config.toml
n_layer = 11
n_head = 8
vocab_size = 39422
norm = "rmsnorm"
qk_norm = false
init = "normal"
init_std_qkv = 0.0186
init_std_down = 0.00244
beta1 = 0.9
beta2 = 0.99
grad_clip = 1.0
decay_fraction = 0.941
doc_mask = true
steps = 11299
dataset = "wikipedia_en"
Each number is 200 + 30 x the weight over the matrix's rms, rounded and kept within 0 to 999. Layers, rows and columns count from 0.

# q: layer 5 attention query, 512x512, rms 0.0151, rows 0-46, columns 288-319
# k: layer 5 attention key, 512x512, rms 0.0149, rows 0-45, columns 288-319
q0,228,207,190,211,155,243,219,169,166,205,130,157,165,199,227,125,198,194,247,201,169,168,209,200,197,207,229,220,149,216,210,211
k0,217,250,199,154,230,174,225,184,234,197,197,231,221,169,220,190,157,219,169,182,208,192,240,226,188,216,214,206,200,214,232,229
q1,200,216,222,176,240,151,207,181,215,209,221,190,228,186,211,196,236,220,149,195,226,227,255,232,160,200,158,195,256,215,174,246
k1,155,193,196,219,167,198,164,205,209,188,174,221,210,194,220,237,220,191,214,187,178,177,162,231,228,188,190,172,199,186,219,154
q2,226,238,165,205,224,191,211,180,211,221,182,205,210,217,187,221,248,229,174,251,125,213,205,188,208,221,199,230,191,223,136,223
k2,151,141,188,231,177,196,193,190,199,193,206,230,239,223,195,234,215,217,233,186,229,197,183,217,214,183,182,202,233,191,228,173
q3,255,208,183,195,224,196,192,164,155,186,151,158,214,220,186,141,216,190,211,180,206,192,245,225,243,171,182,229,205,175,197,256
k3,217,205,210,191,142,186,215,189,223,277,227,176,235,189,258,214,226,276,217,208,253,169,209,253,208,263,138,150,234,150,200,191
q4,186,201,240,193,194,229,185,226,213,214,253,249,203,180,215,223,188,195,197,210,205,193,151,211,193,221,203,196,218,184,270,156
k4,190,189,217,215,247,213,231,186,180,169,183,183,200,218,149,164,184,129,187,177,211,243,214,189,189,149,216,221,181,239,180,187
q5,184,250,223,182,154,211,157,190,200,216,209,236,223,198,203,183,208,226,218,191,202,238,219,205,96,180,150,273,212,237,189,179
k5,196,189,214,186,154,198,193,198,141,129,199,236,204,212,191,225,177,135,250,179,257,175,220,190,211,200,193,190,224,218,179,262
q6,232,237,185,170,246,203,225,221,207,204,208,213,204,230,211,192,205,179,196,222,180,174,263,217,214,245,212,202,226,199,199,195
k6,165,223,202,198,186,216,176,185,199,204,198,208,224,199,219,229,158,211,222,216,216,203,192,204,212,219,198,189,219,203,197,217
q7,189,205,198,192,180,212,201,189,166,206,193,255,196,194,240,222,153,215,225,159,195,184,168,149,142,191,236,244,196,200,227,217
k7,182,183,183,204,184,203,207,166,176,180,241,198,185,217,186,200,211,188,232,193,244,207,198,164,198,191,256,191,193,228,204,180
q8,150,217,179,175,256,236,230,196,204,192,238,217,185,172,189,172,181,131,146,172,216,212,263,216,211,253,222,173,174,208,156,206
k8,172,224,243,188,187,185,148,163,173,199,222,236,258,145,206,156,204,198,235,217,201,183,190,213,179,260,189,195,226,202,181,205
q9,212,199,190,202,181,228,210,196,167,197,250,210,214,194,206,205,201,193,216,239,204,145,185,169,171,169,157,199,178,188,197,190
k9,188,143,192,233,147,220,201,193,189,140,211,195,182,189,259,212,221,140,222,203,222,232,147,168,200,181,229,172,197,192,264,190
q10,201,186,136,226,229,176,155,237,165,160,189,174,250,194,230,206,190,221,215,240,170,216,218,215,165,249,235,172,211,191,186,186
k10,208,197,168,225,237,228,167,170,211,225,172,193,218,212,216,194,169,215,240,181,201,235,197,175,175,233,216,217,196,180,206,188
q11,182,227,240,187,204,203,209,184,201,263,162,188,192,217,171,218,174,188,204,187,211,212,201,143,143,177,219,221,175,218,186,220
k11,219,226,204,198,207,207,218,206,188,152,229,177,171,211,200,200,213,224,209,171,208,160,195,228,251,201,238,199,220,222,213,181
q12,182,190,185,208,180,190,135,227,171,194,204,223,164,217,248,182,216,250,232,168,208,197,203,171,201,209,181,229,191,189,184,197
k12,229,209,227,179,160,268,204,158,195,232,227,218,232,169,262,229,184,261,231,143,217,224,197,177,167,227,165,186,219,207,206,213
q13,200,176,233,155,253,185,228,206,200,107,173,170,212,203,211,181,199,204,160,198,212,208,204,281,187,213,220,216,238,188,225,175
k13,234,226,195,198,156,213,213,266,191,250,183,170,264,230,188,182,219,192,193,222,195,224,241,155,214,147,230,230,200,281,153,172
q14,188,164,221,169,200,207,202,185,204,206,201,172,181,236,167,191,227,218,175,171,208,182,214,238,223,179,212,202,161,167,214,244
k14,206,157,199,182,186,202,213,215,202,229,173,199,173,222,209,214,208,235,187,169,163,199,226,221,239,176,198,180,180,207,173,256
q15,213,196,182,145,236,175,199,182,201,202,233,135,189,180,181,203,226,220,165,189,177,206,176,226,210,248,169,159,175,185,202,221
k15,197,228,180,175,199,209,200,199,177,226,159,217,199,195,257,189,214,205,175,159,181,182,196,233,245,209,158,216,180,228,193,242
q16,202,220,210,215,265,225,139,171,199,188,245,197,194,188,226,212,252,192,236,216,143,186,189,213,140,266,214,198,216,167,215,155
k16,194,195,153,191,192,200,228,191,192,192,201,199,186,234,198,248,166,229,195,211,195,204,237,205,209,198,211,232,230,213,189,220
q17,200,152,189,203,211,174,241,209,196,195,180,153,165,201,232,201,181,191,154,232,242,165,195,251,271,186,183,192,242,193,213,188
k17,242,225,181,203,192,177,171,257,217,195,197,179,218,221,204,157,229,264,166,183,223,220,216,222,264,231,211,195,210,280,185,230
q18,182,222,223,217,168,215,192,185,213,258,218,245,193,199,154,212,197,168,261,208,241,225,202,199,244,164,213,214,166,224,156,208
k18,170,148,164,212,228,219,216,228,213,232,202,224,261,197,159,155,165,205,227,205,183,225,223,229,162,245,203,261,219,224,187,207
q19,188,188,172,201,199,210,183,199,196,212,228,207,212,189,183,184,212,221,187,226,218,186,214,155,165,190,201,240,184,194,224,261
k19,206,202,208,201,214,219,148,208,221,186,213,229,208,193,221,221,197,218,224,214,193,185,189,165,180,227,228,236,211,234,200,264
q20,222,213,210,165,230,195,194,242,154,197,174,168,180,209,217,243,206,153,237,217,178,177,154,169,180,191,209,176,224,220,154,146
k20,190,201,190,177,189,201,202,190,163,161,223,244,231,216,148,221,150,253,214,192,241,215,156,266,220,187,192,219,239,217,213,166
q21,220,176,219,248,163,185,210,148,247,237,201,171,166,234,202,180,224,223,229,184,247,214,167,194,172,208,268,221,185,166,235,261
k21,244,145,190,205,258,200,198,222,213,222,202,167,241,239,213,192,198,219,200,163,195,232,223,198,157,230,198,201,238,267,204,209
q22,189,245,238,181,160,204,171,238,135,181,185,224,168,235,163,235,272,175,196,185,218,219,192,151,198,214,222,154,163,200,116,218
k22,179,183,208,210,214,193,208,154,206,176,245,228,195,220,190,220,172,177,255,165,165,189,162,211,205,194,209,211,215,185,262,209
q23,175,175,158,190,216,199,215,197,269,189,211,107,186,209,211,185,194,276,198,181,240,212,158,189,212,218,209,138,217,187,219,202
k23,181,185,277,240,234,201,182,224,226,154,212,213,246,194,197,158,202,174,210,264,232,176,260,199,190,241,217,209,161,169,187,226
q24,225,196,141,194,181,184,251,237,178,186,196,182,186,217,222,208,192,139,172,141,156,217,231,222,197,246,203,185,180,247,174,245
k24,174,204,176,230,234,182,224,220,214,239,149,159,176,206,235,280,166,172,219,226,239,262,192,226,175,227,215,179,204,150,199,139
q25,227,209,176,129,206,186,195,203,194,188,203,187,240,236,251,195,192,198,213,154,177,242,181,228,208,259,218,172,167,227,155,207
k25,177,223,195,208,209,195,228,232,149,247,192,133,205,173,183,209,160,218,204,194,210,173,198,191,222,196,211,239,193,221,144,183
q26,174,214,184,217,223,154,162,189,153,164,148,206,223,250,189,193,255,238,274,198,241,173,188,192,218,155,200,190,178,228,220,263
k26,214,145,210,229,215,224,218,216,231,181,222,212,206,210,182,219,164,240,216,194,212,182,234,228,212,266,177,294,276,222,217,181
q27,191,219,249,208,170,194,196,152,166,174,183,108,245,261,201,165,172,215,232,251,165,228,220,174,183,202,133,192,264,215,240,191
k27,255,250,192,196,159,214,191,200,224,177,216,211,244,189,217,252,203,195,184,228,211,159,194,210,185,170,228,174,146,158,193,221
q28,229,165,231,207,178,202,209,207,169,222,197,189,200,214,188,258,179,176,119,150,152,223,205,232,232,225,161,175,204,182,197,168
k28,170,265,185,187,156,218,186,203,152,153,212,197,160,173,207,200,205,168,210,185,198,145,177,214,232,215,246,194,153,190,193,159
q29,240,213,259,187,198,237,208,188,166,242,173,206,204,189,143,181,224,166,185,211,225,250,196,173,185,201,179,124,238,233,192,199
k29,183,228,178,211,202,202,198,180,234,167,236,190,221,214,164,148,191,195,187,192,177,170,165,191,186,176,241,210,201,197,233,161
q30,220,196,206,179,172,228,280,220,209,214,217,158,260,201,204,199,170,168,186,214,190,231,237,180,184,226,202,230,216,213,195,190
k30,168,221,152,214,192,194,164,202,211,203,195,230,196,209,199,168,189,167,193,217,175,202,200,185,226,208,150,206,173,208,201,230
q31,234,220,232,188,169,217,207,185,135,202,195,153,224,246,120,228,184,201,227,259,193,229,166,216,241,144,201,198,203,197,226,228
k31,169,157,193,206,237,168,180,241,209,182,198,222,212,192,167,184,205,233,170,220,211,259,244,211,210,214,145,168,238,207,200,170
q32,209,192,213,208,231,235,210,217,206,210,202,214,200,191,175,217,177,214,189,228,247,206,216,235,162,176,159,179,168,174,205,151
k32,229,210,190,227,211,212,218,133,143,217,198,186,188,211,229,177,179,235,158,199,172,178,207,204,182,188,229,241,220,181,189,222
q33,224,205,224,188,179,215,207,170,211,210,142,111,176,235,211,187,183,193,166,213,184,219,184,199,201,166,209,197,182,242,178,204
k33,217,229,219,166,216,210,197,209,229,202,208,247,208,201,217,196,211,232,167,219,204,187,225,219,188,205,198,215,197,182,192,222
q34,236,236,205,180,197,163,209,162,170,162,139,130,193,229,223,194,237,189,175,224,162,186,237,150,187,157,196,205,246,257,187,237
k34,147,261,188,204,183,171,181,225,215,222,235,236,179,203,183,186,199,205,183,203,181,175,229,250,194,183,181,195,197,185,180,211
q35,202,238,174,174,199,208,186,170,242,205,178,170,171,201,187,174,230,196,179,220,142,191,208,193,168,195,194,159,156,207,219,178
k35,190,179,258,172,210,215,205,202,179,236,204,197,209,196,209,191,219,200,198,214,164,153,236,224,171,228,202,226,261,183,180,214
q36,212,202,216,207,157,207,193,165,183,207,197,196,210,196,216,238,144,213,184,173,212,179,212,178,200,219,192,262,209,207,256,214
k36,192,218,220,241,168,178,193,212,256,175,208,184,198,214,209,196,226,149,201,181,225,217,177,159,191,156,188,156,161,197,189,195
q37,218,176,220,204,196,192,211,193,189,189,169,166,195,200,200,178,229,223,171,171,253,255,209,171,226,203,197,229,195,186,173,252
k37,237,187,171,186,201,226,181,251,176,245,199,184,206,203,206,183,193,191,221,206,161,199,165,263,168,211,115,182,216,136,156,207
q38,251,214,217,172,236,180,214,219,204,176,206,158,249,251,207,170,258,177,210,215,210,261,207,205,187,182,185,222,169,199,212,223
k38,210,194,219,165,166,229,217,204,198,247,209,166,203,231,203,228,184,224,172,226,171,161,174,201,229,211,187,163,230,162,163,181
q39,196,223,181,188,212,167,185,187,150,172,195,163,234,186,216,158,211,195,190,169,170,245,224,180,225,199,161,203,198,205,200,228
k39,232,199,193,175,223,171,162,184,227,216,249,201,188,177,194,170,156,261,233,190,184,157,222,169,180,217,225,205,222,127,204,167
q40,224,141,202,186,246,258,198,178,206,184,182,140,165,186,148,142,240,186,188,213,195,164,207,226,196,186,222,206,190,193,216,173
k40,202,234,222,151,261,184,216,235,168,185,210,250,205,210,156,224,196,194,199,170,194,184,234,196,179,189,219,245,185,207,214,227
q41,151,203,202,167,196,189,212,237,177,189,187,245,229,172,194,200,187,190,206,227,193,202,245,175,233,243,259,229,199,211,187,194
k41,178,194,205,201,196,238,186,226,224,206,185,246,196,199,206,187,184,190,249,178,228,199,186,212,190,179,182,195,240,207,163,180
q42,225,215,186,165,191,163,206,231,255,202,230,176,213,194,225,213,203,135,174,188,166,199,233,184,208,247,174,193,202,209,234,181
k42,175,231,178,194,204,155,166,267,165,232,203,186,221,195,242,199,211,203,173,220,152,188,183,232,204,227,202,172,221,183,181,149
q43,216,223,195,205,158,234,170,235,192,216,171,201,200,235,203,247,200,173,191,176,202,185,173,176,186,194,217,188,220,160,196,179
k43,210,205,179,167,197,167,197,206,197,185,227,173,228,206,199,208,131,191,199,137,222,195,172,238,168,232,197,214,196,241,231,165
q44,168,168,171,198,205,159,205,238,172,186,217,263,208,143,222,206,183,185,192,163,221,245,181,205,169,235,225,171,210,255,181,174
k44,174,218,191,183,181,201,178,135,199,215,192,220,219,209,193,166,227,201,211,189,195,219,209,166,143,200,195,193,154,161,213,236
q45,217,243,190,241,179,171,177,166,218,245,217,140,212,226,238,196,235,186,172,196,183,166,194,211,184,231,168,196,198,199,238,225
k45,249,192,182,166,225,244,227,180,172,161,225,194,219,216,234,180,220,174,149,171,193,239,182,203,212,241,212,195,175,205,243,220
q46,193,189,184,262,191,202,193,172,214,231,215,185,184,224,234,185,199,276,199,206,235,189,183,164,213,198,202,228,211,214,227,209